Weights of a small GPT-style language model, trained from scratch on English Wikipedia: a variant of Muon for these matrices, 4720 steps.
Each number is 500 + 50 x the weight over its row's rms, rounded and kept within 0 to 999. Layers, rows and columns count from 0. Numbers have three digits each. The size before them is the row's rms in percent of the matrix's.

# q: layer 7 attention query, 448x448, rms 0.0713, rows 159-194, columns 128-191
# k: layer 7 attention key, 448x448, rms 0.0721, rows 159-194, columns 128-191
# v: layer 7 attention value, 448x448, rms 0.088, rows 128-191, columns 128-191
# o: layer 7 attention output (transposed), 448x448, rms 0.153, rows 128-191, columns 128-191
q159 093:546452484491450465563424487471503447453447535532467484439489417486434500529429593546477531448550477478424494420490522512516563457545547549524525472530433543459492497579549470451447513423387500
k159 087:475492553507436516488451526520480585517543486495489490528567476481501587446497536484503418415569479517499478551492539418464466480568426561381456474514532527475509479675531481515433514490457547
q160 098:529536556530503512499510480439560528495433484518421536510497391365389495532489571411532511532433507473580471509527493513581598513384536462539456628452523463594522534453445445554523559592586532
k160 097:485515423504469530496433466451498546599499450472483539533475543498642487566446620467588440557507474542575515549496509492554480540449510456480562534474478606544435505534597495511571413521527481
q161 099:518488472491401543498472382482513573483525517497562481510526485463499505547465449467541426609586565485458474495567449552520522395484482380609507529522468524497546507499550516435492493460472458
k161 090:477493368559512493449529480602532636465513427453458551537473437488486397462550510481446540464515436421522511557486444524499447416463557501484525463463495485598344509531539457454507511480479477
q162 094:514581550535409532535602508470420570479525593467538544511423532514474487552457574442510470447532511438506482508429488494553444489485487562539529458603555562509473581576487531485438524481489525
k162 093:472507574453473476510542575498581520447482539502527479566550624457487455451422568550442532523428469543480365483466398486509486518491527470455442360541604485475428488533428528502425591602503445
q163 094:524527519485485528572475478418467482456556463483460476507596509539459429486532552532477504536477509474571529596460523439427432495505486592423432497512465524457504483427534508603436497487496484
k163 093:538532486519611569591520460386486499480560478499491487443464499522432510418535494482542605587452602486572520600489560502464401430518581520503416506435508515500498548479509490416562460484552498
q164 089:491484479478472499561505637453523506522447462619510517470529528526569457607477447538521435504434573426472534505489508544519481537533443411552446605449425422470536562495476503480511555519571556
k164 093:464538459546472527561385455526663540486504525516498489557410461561544424561571486550588507528533483487481569602500477496478421541508531483443486553497424488575425420524384501449453471499533437
q165 097:512485460480536465529452455487503488432512446541519463499498425436404473479524514522545472563570509495499411516528462585549511530424462511625470494421516488497473455488556442467574532436565503
k165 094:522522447507486515455608487513480570439627502460448441422518419605442469508571559582511509537520492441630458539478500467470449475409453401565580465466485490521443562543457474511563531427555545
q166 099:507487453483544494556435571539497428511575491565493444487538493426509527425432451487451487466497511507476436530464507514532552500532541556519521514520546529539509530492496520579513456600463482
k166 098:424511491510523496481505554542554501489516459615523424506492551526603405457437483404516485451421533492493453489524575438538577480478444519567497526512474489459503472497443537521559526551568474
q167 105:500538477486524502449493481490525524422413453416478453525462606503406401588624470494425448580460450478535594374498578557512468492469505510506492629520488505462554447434562464482548522475533521
k167 097:554475520514530470438456553456494524513583482478542512495448479522439479492469564495456496495551619552454572538492501491534443484493503533447554545476474544490548603572479433412476484486574541
q168 096:491519436556574539452439443460518465416469510535476485519569505492432531493543428565551542501537624579483475458473487439488551491531435421487529441530505424507505470437507438480528575514497492
k168 092:441462554457599463475452427559455489459522537535377506576517536428429564543538474512506550443458440432414460547487393535441519553500424534471484415532451479553412559485507411561436515500406492
q169 099:488460469532448466577546546481652437431454543458503448537486432583487438402440427471545584585488516551550518549529448630420524485457579448408487511560502471450474510449584488624529479465546495
k169 093:470516548571481469435558482560535484488502517520490403590432510527462485453495448506518521583529439537533436552588494503520488454478494500524462477532573536496505476502445464559589481520595463
q170 100:565501516564599515491470534516563479495588493483476519423508488470473559451501515514580414527504573466488516525461377492515434535425480498476461461468605431474470432472520482525509517511476453
k170 093:461507493454473458487651468492505538520548502483418449477505501515478467510617474510512451542464605429422466468538400516523411488514557502472477504468458380490585435573553492544511463551506461
q171 094:528475468504531509485562556555532469440472544549628455529501460613479557412583620531539534480500433499551487532484478573470503561516487579565459477488478531402455439493551483490545377484440420
k171 092:520501501486433455530583560521473522528453525423540468566515503487498456440480506519487501587395412482559533504616448426437534555533496410502550509503420554472556447456496541491492433477598484
q172 095:409552496506558460474520505441553426480530512378573456543540551518468521447449503555523440460494449447480396437526530502432467528427576468436498536495478507510448480537610535535470376523478505
k172 089:445550487522509442437483512510459549532536509541535460481568477487525425472507464531492556464458484424503518495492480458449497545430502425479526558557390479430491569541604540550491391442525485
q173 095:520459503493463454479445492498580529573456579551446492613437482507571549452520453452480566518415491618532519522430522586497526455447505576461523422497450552401470510538532475480398512449429475
k173 091:469529493453409488447537458489549472558490532527446484456426537527609477391569546410482523524535415597633417433501515545554475562576544540541493501574507499472458488531464495445445444527525591
q174 098:483382510423566527438564476494390551368540540562542558495528512510528462427464530499531568438585504438480521524507515570501538423407539502558491422501466477480524540493501453494545415494559445
k174 092:454395458557463463495516444511560461479539446517494524454501499549511493474470559495547450530442469485595515464504549522431480516529513444526487513464433544530549549390408498435465458525578516
q175 093:573417538477411516465529545544517492575449481503531398418541561577528463528634421468472492499535460500533451404564557504441519519392473519494489494503430483441488495512426519462456512500568494
k175 091:457437495505467558426548482576460433471465550491414485492456443532467444589543536465448470576592450475533455481542440528477488444474496518525542521413480585525504460518479533518481555493585584
q176 098:509501481388413543482543468440575453480532456488483570533537501550433498532527449458448599541612470550404493480541527431552508426470516479449550485468511576493522452553561408478478547579549443
k176 093:545547445444421460428482458528608456481505446539517569452475550612440599467514474566496546469569496519474462498610462456508501445597493488549596466540521556562508468477542479511504494620503411
q177 099:530562503474561510578489558409466434551579518477552537501520518542609553550434464446532495468567494487465521485597563473498562477570487518511447588452485467491546515485583440514559446509461429
k177 091:449550454476624524501511481477509471469505449520464505622610523590455520562511504521570554491500547594407521570540514449447577433485514545481490495473494556659491469544552480485612567509346479
q178 090:494453511500437467488481451423510464572530557538600468481489484421490561547613561526573534507538439438506475528518499546413520535474469544442460492530444478602424524514442486509541482435474496
k178 097:544461501508496582501634400549530483566531542528482527568511512565463591592489459428501448530442491466519520496540547402575500427489473536582512412561590500568503518497510479498522436492455527
q179 094:499495447521460425508575515538526526550533551497508457514454387469437524520539447512447508419529544484511440546561491544560489570446533454464499552592586510479442567498479470507531532520547487
k179 089:496506469613440430502433482491534490606514442480495481464461383480449534484556454527585443500547483483479454467565578499529527578469502468576472447593523525431506459501484638540546506512518495
q180 097:459434490464514474578560492491516528562523537493506478540510521572514520435483547497439516582495441446617465458506493535538476475631476374459442544430423538475471435538506530461455495422561480
k180 095:521487547474466509585429499464465474593546474576444500492491525394481560486437547506372474518531410483603490525468454438556555508535467518419502512497467446477565475485477455472407541435556556
q181 095:473475498479518567420506484545529563421489405475468475472572500445525494529574484424382520554451508507540558477520478472430471533511591569534477431507565402509570464422483513487462449595511507
k181 096:526491452452486601463470402551519570442509470528445530572600447462432412489512446552506510533523545518532517437579427501578523571478488507483483493433424479472568495514588605432598511638445489
q182 100:505546468514464555386462465513575569488486497449511573553472508559346492430497498552498478533450444570517468478451498551600498500449440480504511425441467518532479480514506502456545546556562529
k182 100:435575497510521402411487440503473515484548471531535583482380465519429540497472527420473474486528513484436496366445526433531615517555535500464465458494591531440566564528448483475496464485499481
q183 096:468446524453497496574485580547473489427369537489550507452411406469525449577460472482519512535506441519559507535493454554463533538509475486386466510439447612544534476485470419473545459448585445
k183 093:476550530529479437567531564607465391497509511580435516486501457533576509540502547491463435468491386445554427581426452579516568484483542451473484542561477517473524493618494463487497524496456393
q184 095:521531471521477519493642459534500489520464406480458545472590513472506562495423445485414399574547492442481492442514455494460485579464573503457573543475496553458452569506511415444533560466471479
k184 091:505550501498563474457504447487533487500527591431448453428548520524425508477545469492575433507536438523568515479464512455513506555439554546477600490523656469480501475531400431511447531511506495
q185 102:411480500429489468535512431508498492608641574461530505554489454479644512568477503534488464475513529484494461547511499558471443525509532522514507528578607448519429612476432501552452408497506527
k185 092:478428463479524527590595525466527481516430512381542561484487449458520509545527556565502480462525490520501506483452447494542455508510505419536604547425497487544559500527530436451510482523511545
q186 100:529533490540483527498428544467536500561549524523470485511507479439505515455541441453485571497449510556502485512535418516493547438496504475502427426397531481526454495495581635506481416496482517
k186 096:511485500499542530496491487499589483540620502548472542536508487456523520491571500468506476393515483466508475544538470573485526534584471512431402501557450552414554503474482483494522484507484503
q187 096:460510414483479376519455508538462484515466412513579497576523580432555435446578570392522474519492480447549542521507491551538506417578485539435441495575511461469506434532502476479479574552601472
k187 092:515519503505520422562539494442509581479530410427507431470517507508505499588451479465574462458535493524494568546401519460473630415574566494422474601524571451506458560536623401530468523456453453
q188 093:482435440514561472459503473516571418518518443536414441516443550442495487516506510456517535483469527418576443482564417488483388545516546486433531516427465578502462476437513484517531484451568434
k188 093:450521513590456436502462545535488463485459587518415474434502460520412510500582479472513574483480516471553408446548556491436405463519588590506498472448628515475514469445522459415491475428608486
q189 095:521550434445587524505463434572546503591616562421578506477494371609578652508427481500423518446432518536482657509493510580493512441537512512439542485402540387543486595468540443477564573532446493
k189 091:487531497482437520472555477476639528469403590599558572509550448636523545521512482414549500527493514559554583519532548514511469455404503547454551473537507490550509477573469517417551501450497471
q190 105:567492574464509543498417431484445564499393538539429509539377514469525485493531529507482569470523444472541601515552484528498441426561583576523552597510516546429481454555464529444481447387427526
k190 102:448451422488472502445549476467493588523409498412414529478366485500455510546592531517543450474602417578525470437565487520508422460504499455491511497544498498453499450435512450478425468506404474
q191 098:537607515506470519442501517442477526458406535508525500503428498478480534452492577575488548470449574496456527495505536454484474524610487501493559616574480558526454518433492528575549416455431440
k191 094:466516503470434595530415557481429498519551494390453501454464568410547526543459427495430617463480488570527535462529467470512446554533496491390499520543417501484498471525476501464429498549476441
v128 087:420528525433527469596521426532485553585427506520529522482482499498517517514472463484566463506582566571554604494606516532505516531501488580562533431597436483399561536513438581618501483489480412
o128 090:538439572576508591471514487539492419514534449493431528547596524465496488396460673522536517446387460556558443470525500510523521573492526525458404475511484520472498451531502565513434568506390567
v129 090:536468551522548540487451472442573486550480484525452433573453473429544454451509567421446525577454566494462549539442475541456604508519502534454512494491511451437450495516466507567470597444510475
o129 092:453511436523526450428536402508475508552389376465486537492547456514527510509462401569484519504503436582508524573580524462477510396446476491439518553493498616475470558461549515569490431566509453
v130 090:483598429544632508493465492572623500575465515548471487410589439482543427542500515344573505556504418479513616511519494481533465546461562435499449447525559608528507581492478568436496527567449505
o130 087:533462551598427532501559506481516524483582453490509581487535595509442498468428527509520527419435473483509459501498378468523526440593466483455442512467516444548489426510532489531452477395549462
v131 088:508411492450570497482490425440468439435439560560437518500583500521559547478463470446426523443552493483455470558488449511420497577525434483528565492492442477452546481555466486477475458560510466
o131 090:468493556640467568461517506477422427502520508468490488455492479540456540503536544596443579525457471530442525550553506486463537458472487552461458430538549492443427404584494482570575488432494522
v132 090:520514558533467550470494449573572509557579514564466429517540516478535544547504501602548467458493514539418540473539496502567581505495470511563390484595549596625563538547431582383426395499518520
o132 089:568515508483542539607467603505477569381522531569483553514490528390499523531532478436475483514480462504504493510468475584504500547510527557456507480502486480490459465446529447557433626528479487
v133 086:496530568485467501549451504512553513476533489417505596524488548529448541469507485420480499530519550446536456546416497500403606468492433509378483478529424505550475522539532449567480525534526504
o133 084:483476583565539456495541590399456416491492541522437400462494535566477499495571599465454513441494433498465544389466587476568512558479461521551516525456512480485520503523506531473488504515466545
v134 088:412539519456543438444477531447483465559578493560472509476477528543562436508548594477413488496526466557546510494483402475479494394471528528554527413525497507457556509455450510547596520533427564
o134 086:582547547549451510511548433467520459514546518465564502480472407446445532556504529470494531476537475531507494483537600532493458565394459455561486555462486516507525579517528566581494483466501459
v135 091:507458432471588521504546462536581495532514405470510475573519540542433401528597514516486594515453563464505576584435584509499479600498519526517491534467401473516543535485537508464512419419460605
o135 089:463467541568440478477424507507485508468449644647461438517474413580430542493483539511465454567478423479430509554536497523451526395550479466588497436528487434452468482536492594440572451417547484
v136 088:450501472458497460496475528526459378387490456461523481518539454520442513580407444518492511528510509505531484529435413591467506527436554477533518472483486492545393416412554461553534456538419486
o136 086:491462475414477506482432450451425482492387550475465592518499466552399547580546610456452537456430533555482576500489514468557481560517413534505515587553546439454597510468481484478469456434564534
v137 083:419465454528586501486484485489451434477531467419588537525594583482369501503570489500435448477631500520539492550565516545401458550550528497544496470522529402458527423484526416540503454587488395
o137 084:552497544555532553466554547477440520494561459502491486473387373472506504485509452504560557534502527572520531471416501454527504452557451532412434460482508516558520526520446444504502487536498568
v138 086:482565531495448536402423446518461542532451462557509446423515453557499412494513463507603423445479518408539477507508519459518457486473527548574479469471563473475507458515450457514575479450467467
o138 090:447443490393522535464444484555567437469606510500416651569518524503492538519492627473414581575569480510483535544444553491423470418431519399492580450422478584533422457422471512486497487496517557
v139 090:556523490542467465499580576572462552460598420444580464485497444514543474483464487471473525433535452594536458507470505554474637472525568485499482537499404498450526470567460617483538483424477463
o139 088:466455527505397396495396491502537575490460546489441527561478553524428532446532567597511487493507467563476559491474471480602484529441427576576565462519512536497511511439519434459445519443461540
v140 089:415463641467513480514487571536474565447542563508463431457513462530509575504508570503508460427434444451502459459447550458443430501366444434460440537456588439552478490499443580449456503449504497
o140 091:546478432519508561549522471425529521458451420457589507504429490488477500557550468555459491550452463522564502546548537487513516527539546562482571439519529562493470480447456504576490514494521522
v141 086:548533589551533432503498478449586495504485519470512542510474599500536432471556581448567483416537487426481495616550485546533431495545526414453505503537518411476477497531472475371520494564501385
o141 085:463489492523424464539595576462519480496488474523500507541481481435503594559520481504502541569546434558540427428458505559527583516550571517473458517511418567469531441608499450540461555545535509
v142 093:507492452470455583405554525518461552405499519530475493386480471555487498476488527486501554507518532441414399468453454521500503403367457498549499548479600429584589532499494506503586491486451437
o142 093:549533497540538499524570531484559574444502509459503564428470493463467483494544571541428418536501541501628533513506492455525488569521440454477529483553551528464526490537508455524553557489679525
v143 088:588614472564458483564521502506558451513422454413406453513530408481542602511476501532519514528571461432549479538482465414416463465454514563530574485481534456489474423534553548487498516533528573
o143 088:442496508420503498482516605529480447464536477487478559480481516492628422622485475502539460516531517523541567570543473522475480525556426484557489518510579494578538496507463454521467519465437488
v144 085:440468539500479484566513507486496381482566393528513464554506569580509556494543475532578539539553530558499434543501538489564453486486462505508497568504477554491532523488618531486517464519526460
o144 085:490397542391502533454544545525528627524472517578455551479511430480514561581509524432502399475600539523507543468521530512561530443546482572496439455461544483593484462502453547431482526551485538
v145 088:442458519562556528501506510468522531620542530583415472518563479424386404540530484541488456456544552490513472492582503438483553515396404491530488502480506571540522459547532489549568466488582459
o145 087:522498493469474523472477551533373435543475560377562485562498551571579581441479521403512521534477415569545492432426488572591577541595551556499445450559459440430447460352455471522463508505441522
v146 090:469481547543449497471506575461555504480485492524516540510537470559551461471505450530412500546438564501509430522446536494553513511497551492534494442436531554487512550569562467514533563557412479
o146 087:599449444469524474550513471465464458558504487373534536495500499431556584385461500519493438463580514545489491466518447506429453548427459440499537446542460375483391489517507431445470517569570527
v147 086:514329517570487490552532416453427613441499542523542532500579420486525511399457421577400470470518581469435547480591569457542462466575483492603540512465446542359563528499533517567499516400481527
o147 088:597583557535566449527513533510588533594488435464492531533480615506538508468476515534548580553470474551522490509434549506486441501461464419429563513453549533627527499518536508487515564573449498
v148 083:531501488447447413477519505529439564467546488489604527500387474618523573520558508538544467461554495491489523456482443467468601495564607334494447497474495458499499481488503422411569532518459523
o148 082:520452525557533534528483521515543624513437548469538561521530498409512419504450384463518509527513513486533495482495524578585503531493490529584525457521516426438561436414424486484527519442592475
v149 085:478496459460426478508579476561537503517544431579560489471559559565537471505529459481448585494489528451636424556460475536555422503429506483561524495391564490426514520491555527464471478482513493
o149 085:483518419508510496526472529566437480473456453506437493452526487499376522607458476510538485468499577406438529470460483542517599518535508470469420511587582453526559541457459493473397510482450474
v150 082:474495528477588517488443414643524526462374528463588450516568489453534476511441490422525559520519471539495573533511488512529500520469605503535535446602538539476606492445516580524467592417561611
o150 083:527521477524531528464498458448521515561603568509459576532584461520414492458495478543546506433454497484492502451537471554547475512476443483560479545490467423548442481475497429453601494549471464
v151 087:570546509530468408478400384537477456513546525492430480456558495435506552462520479502447432449566635424489433506470539464485535529570491564481456426577394540607558526508580490482476465527486447
o151 086:564381565487424501550511628588521466530472479558550545561462569500466444436473557420541611453465503494495499457552450460504516437425514448458482574478475484469570471524486530536445568476443480
v152 088:463499459485467499545405462432521438513509442511408465511449465541534465488523441501482483616483476540557501428518561363498534502503532513439493527497542517509485528401468526500532478411500524
o152 085:512437431453590543651549448577508585470473583556532471529466524444428509507514618615491495397501556400455492584444474514510561462501535530563480489550522527602494597523530583474585445620503502
v153 089:471506464592487542513534516656505467477520525514580501433377578439580415574446529498571452479513512531544558552507469514519472503451418580533452533468558499458492588488458500556601493522523452
o153 089:543552486488500472508498502462532564495568509389547576516546484464557521455547476564512411514550529438542532505459497456442406514572502474491500465589492525447483463448553516452505461463481511
v154 087:459476484489543574504517523468396583529486464431525502419440533491499441499495564424490487454510536543484464483461571386449468422466473502571614493575500506585613555595471530593401552480477417
o154 086:610465508534540341505497492515585466538565521522397334547529537552554545451492534535467490456578463391572528459475476533468580551560526576542502544400528475496476569491448458553475483472506562
v155 083:579524404418416437527449478498492492388523543421487488580654429475515493442556558465452481483537432579545489379575520572509575530394440505539543504524539546514456494485510498522499538454488505
o155 083:501555484513531521439512535453518539534472499490475557454455443586504526463483492595542508486503495517494476573407404383504480524499622502525446553505472510551531476435506579416465503443512503
v156 086:484552465522494541523458494513476485513568429512520383565601550457486559444537554401539447422509352488528456604462573504615530554487479469599447563488540549571464578447502507565544367448420452
o156 085:455500510559542490504460576463458578547462511554508542512402505514483494596496421492559472529513538480464494611509480515474493506486399490412480473476520548536462471526500513520455493482484533
v157 089:527421489433542496560511537563491521570467422533516559529492504495486527516418444439436588504490493530524498561488435474533531454512552471550519602453531494502539515500460447458494520498463473
o157 088:442504465596515491535561385552602463509436539495548485550448541434416491517601521578529438446523471505485452347478595504485457529453507558427480467498497474528435453454481513533404454487489506
v158 087:479536483584479409501571506452511453425432562497504491496497500543601460443504548442575602507446539375421549513513657474539425490442470460485447482441589510558474573532589480551517483543487517
o158 087:557529456506483587528497380574474490603546496605450448590484471502421521552477483583502499460565490493487412484519505466474424441527472551508548454508456471534437431463469527489516435519483387
v159 082:542467478447378453513526429564530390471454553539611478539518539467567517470525536435505567476491485556532515501458488588461546549497468469514522389523492482520499404562489466494488526459501501
o159 083:413559493501538527515477517431502509502553531488442533459565575520474490455447479574584488521467580538472433514534518508602441504444434487419447574469448489503488491469499496546564468491548535
v160 088:525490442490498529483472571464549478508534494576589557454539502508513544520549439508548455422573601410678476570485479588529505381533485442456539502397549505436546448548599509482519458503586477
o160 087:445530568440537469505504554463504427523465510458453420558508554574545420434456517544493569554504575551432574484424547480521638519449470501466384496522499495501527455483459478539445611593453510
v161 084:549499569529479511482616474491499564500532436556439483479449547558521481467455582478527466503521473529533498556484484456527481495520555526594524407512445504414537548456511521504495495547467495
o161 083:501502484461517445535441493508504505488552464552521364456543574472542486441488463503475424455523516520494540497568474619573465534480458517460592427408508393453464544501506489518462561468496513
v162 088:499501525525433575552509540497530488436457537451488556543502540522471482531508569528535569460599510503564491430500491408484505502572454522527510452522412430433497428488554504489542465572485457
o162 085:460522518438550458404508464484566520534472530495434462493490472432557443473495475438518467427467482450474464458475486557459532555442562530552519579581513531543444535490472505572500586535507505
v163 087:551563451556399476540347526396558446563553487497497498464474463492470516574521526412456545403477534493496487477517487444441535616491539446498473457468525425496466427556542507482465541547574380
o163 086:532540506404482498483462495578449399418427535466514532495512564570559542492476492620457466541424459542448466489402544587485472528553496485563525513543484519448564594501391501482502494463520511
v164 087:470517573478480461534514496429471504488456450438505571546528416481446482591535453541514427476536461570452412613441653501501593587543476504480591499517557457448462550505437593479450547468412433
o164 084:526488527626531488474503438441570514484497507571493478400512489438493436475445475533505560506430540523571536437448402522489531389498560524489483511497534497636470399448588441561466499574500518
v165 085:532500431417560533429463498431425502510551483480494464511446496505428480486489561551474510459501436413515514477645484528532411439462421477495509552586571496512508479443499482419571481428488562
o165 084:567575419483529472451521491494569521489409422472469484547573516477488599533477500484564441488498588512495440455490535443443518571484481565439557401460466563471460427521547525504508496549541455
v166 086:480573513514507525569541417474582426515439535485503543536534470522486462547533575541556523475482457560432504477524599493548422471530500528494497501543492575420515605553475485519473621495461569
o166 086:459496514571486460574408454527509495542490469575530467481532572531535463433543451541460508480482481449509436456585460536534501459491484565499525399598492470578491465521491491459612441487501505
v167 085:480487546458628485500492436526423468628439586533565516461425482511438551467440430424409512541460605546569483634522476545493444465469489458531499505572405407504534506475485420515453451452457481
o167 086:544453467486387537451535513483569491487467400510431501479487527476491391454513551591553468587534411459559433358529526486487580424455487540471450459518520505402436531544531596468543472453417599
v168 088:486479521430606468496512514459479516516486430552523427512426536503497556471437489417423536501533490491528485551465453401487452473557485502571510452497451509570586546515383545502488543496626600
o168 089:455555580500406560398556519564476441460510447379448530447402412497455537478611494462553441526503484531615457483666504477475512467448517510441544480569580493547467514456582507520469445387431539
v169 093:507406551551527542505552481521525468527538490463497464494497437472497399489577513498464527426565504536567566463586507436498534522436504584472613505646480550543462507550543487480513539470497502
o169 091:524458464463457465423517490508452501546527547491540561467563549460595521471517452534609494444590531487511458488544429560550376478508490454555522506451440469516484492502471514584397508528475550
v170 085:472468530520501428448500506487553687530516566559558550528512560529490494488544436555506516531452610550506533512459524424407490541411489552524518461457497466433536441618380479464580442570515507
o170 086:488502513571581533515548484519460474436517509428545481468448463483537485486538557522481426488528493583602409602572480506547512427449475501538460556475487532518407482466528517518455535516476437
v171 085:490397427531484530525494532447499403458497378479505486499569462557468555489422493538596456512512448476523619453504481569521466588449502435463511526594622500538570555474442566490454492382602413
o171 084:562528470512527545474472540506524593557478485521546498601517528479522526538513448450447572564564486456486480567487558510381502463533454576543405500374391439435380458487516398490429550513393490
v172 086:528442512527447537468454553524539448545447507497471539577355526471468458523480502570484560480495535517573451548554456499563568551512440459506454511451467487489490469447573449556512533463487569
o172 087:531605557392469501467544467502455498454474459476572437439564513491575503443447504431551534489516567505477569477497474534556511461528553542525476552534512512495453525550501549600460556580583437
v173 089:459416519482508530442488413444553531484412579475555471466477559486461536527536547519552450460490516517555449542451586515515435463454622470563455549518509486506478496562486539405518482416582478
o173 086:583424413465536510556520488487602475535516457541520500482488499443512517490468437485402421547446556456495481445498486433517539473450455535485511444503582577453641617443430444628507401605461459
v174 086:455448394578538599585464576487517440427575564488576568524519483420528513462525561511496559506521608573441480531487520487521573475615576517511515510499457564535516539547458550611475439498423389
o174 082:492538465524585487420504559496575525562421428531489558519553458557520441546516526500563468443436457467556523503445476652468449580404527460587511493499533433457439479516496502446571563502557579
v175 092:523488458539371464472428591517496486455576567455493539544406518447479441518543503506508479560569543538545537532451434536473458476507537384601501414513502466531523417514506493477491475494480509
o175 091:490594517420461483615479409515522463513406488467558446457465485581509559490548571511480558492495479545462588525480473524518522529559473542475465565552511479502552518452481481501552561380509461
v176 088:503539490485504423445510545515498486437451449470436554480522523454443528502533511361471473412531480409484444578454415469512454577454457407339504531477463537500447463525391357489488477487515384
o176 088:503473425479595528551445506468537542557434476467480449558415418508474498560486504540443530517433541490451491492577508541591531432446509547527576463564532492507439559497515560512503487465460532
v177 088:465471488495520459553514485605478529429421456509559563477533420516531566567508490525456413504510581494470465559590445515352545619371481507573556451457430476463497478458550506428391483452450514
o177 084:460524532581591544557444511563493553424481518499490465462472474401449499477592482498485556533534526562510460501444508527629527442546534580472488526511562493463451518506417445508577565518468439
v178 086:468436519496615570516557534537498533433431463572530513506504429430478480509507467501429448519495578502516497580488545488522525501528553476505422554450510433482479518487686457516595574425548426
o178 087:491436588520542511501543522578546578487447470435553451569502418514502527462496456461609577464522531524541518447595520476497551484464426465426554509401461516580579502609439490525491501584507542
v179 089:461538505435430463405570544472434492428512481517437547457482539447496555459456583540499499524437462474465499554495435530528600575434553441536458443445525498537473464428533422483570436548503527
o179 086:511442512472514556496476512448463542492531531476521510460561512572507425531519565615534526508478527505454492494409546443563558521454487433449520548610496523516579527490514501446509620445542462
v180 083:479368552439439452447574541489524488321456514575478537556483582470534511437397507486483491467508482506476592503498510432518517489491428552535453597465495539506488520400451546403397496483423439
o180 083:590492456483584536554562422483456584504474494441495384476452537553502424494524553506461514499468535543566514505508649519517613504485562491545516444604548588479461454543411442452491450489579542
v181 090:563505488487473557528504520637487503543465545496466512448534468505435569469545532455476495415557403515491481475486447507472540642524539461509434540427514550568537482554539539533462476499552563
o181 089:492549548479505441413458541519440482439515460559539515502512507501519428541519562467491476554437589505548399463502475554531465428500446456420545469494481517504499557448522484521579422552538449
v182 087:510509494468474546511519458490538523545479482514453540495485548447580568476529569527412544547554552536540476487615528467440421570476382524490488608480493462534516464473499536526559487414544537
o182 087:563431513479515458583548465383365479533460517418532473458541446481493446497500457466476424474434510355485418514444487587452420460481545579487484512503418505526476498539527530500502580511538498
v183 090:470506567495481470445443442614577510526431513548507492562580544529459471418437535483461496525508501470587427449485530469431545464528485543559529509417476482455527538441465493482617576468441515
o183 092:527502387503522374442559456452408515466610418530475504435412478480509448537582511559431506524559448477508509522499453500521494538467560498523484493477479505558554572544535548516429465480514533
v184 082:420428532523454569509455505530526510608516492425551546497582463503597490537480528539382462628569489520571522457498536574566533410574468491503540530478516464598555449394513495465483458503476463
o184 084:511603501552551409483536394499422485535481459561507590505519485465512509438592482497558549375487482456467539538437511503478468496488516514488459545569496508485401475558402429514518599410451515
v185 086:463512539482561550537616417473527540476507568458511541539393488458471478486457538548468430461483568550519521538460503522502497543592546432493561510453431504452512592434451444528503526560502496
o185 087:474530406533459421443460496497459465549445493498443515472509498528563517487497453506518444521514456446615524408533571541482401427529408478425523488497462450502488483498617509577526503515468570
v186 081:511446531530445493487526519464550419475539425479535446420449509523491568485573494476558491503534537438547467467405500493447614564523527544567452439515468525567480452483557480538405511536468521
o186 084:527532436423591523539562433482359490493459472529456491537451520457509420407507468537474518475441549480417469473556442290544460500490552496409510586544543458467570568507492543519568507533557585
v187 091:489412413464539437501427533507601520484517482515468482501556482491494522594412467449462453517502525585447489463433472569566444472459513499506457491523483515486551512555610455528563513547519596
o187 091:478569485531501606579506530511518446381558511445569572450458517594406539483585520465505522552520545533491537480482520501463499557573532538480442447415537467480485444418494487542422449567535494
v188 088:479446559552371508467604504499473495501582458551523341488462549560531495384432502539483540514541463544517499505479462517505519573546469575536473467505500457516489438456492559536466609512495588
o188 087:451486454563577534514426496419433572504548595561448598523537472452505500479547503593539494504501532481477444613519515482476496516470540501506518537447474565566465426415514553548464398481606475
v189 083:471471480499528410552483476476561558501434562606466492532559431443486529567489478563559495471499337491428623433491520480528488516479498531507439543491543448502511638522480545520513480543506455
o189 085:450535501535514531444483499537491416509451572547521536485482477551568572409535564552500509504534595474449507470420453491500443530455497534523518471578512518541509531488418479528508441487504576
v190 088:501542570466571457567553451473548558376605490485516519523476457449500474612561486495461470399564489438509541472474504440517496635401530521452521429471501524547540530468536469462553561506525458
o190 089:542497549643375490489435503458515501542580461536478471530564557602477531467353469540490460540462495525477479464542505589460454468497544525488573420395591509528446456489463550491530532474530577
v191 083:599465533601580431508453468561421465452457481485511559564496437531538467419478514391530500474520550474581570470584540487482564427478371463518459476462528517483532485503461473473533401455539515
o191 086:444544512525498585408488536521537524515513528527516481526484570541407513605524493525488472457563464545463495509436471622530532516463571566465516514461533565533459409456518505521550602504357468
q192 099:482487605476529455486565464546540495511505486454522490422498526445477428436543547462512549438451438495575498488490551501485464538473401386510519491515488512516522530461509503504529487473567511
k192 104:450433563550536495470549543589548470568540490442514492544511587494466558544553447503534521498403508460544477549497649489466440590478461439527469566482470469453558553408632529536510382491590522
q193 098:422541483521429543425502538484488518435444507542469541551511505508551544508458446505508457533412549496504518544502483423397473478425568542529505591497528454472581524449515506503518499488491506
k193 104:429459476566455502531604480491487540500520520548544450533506461450504562503446514479490441540459524509449412517572567493549428469450520613570474546549564505472561571491552466522562617514511549
q194 096:414569557521476510464490515469468547491514480485542537612441557442571491477540481498487465452496420423438498470438453497469520547446535529555515514461426563474554437545551543502424424524558402
k194 101:448527519520509590472460509474436506434471484414581544620449589548514486566440447557520415502488425426555521532469499414511419563540482435558465428446443434521559471519465487472499409497554440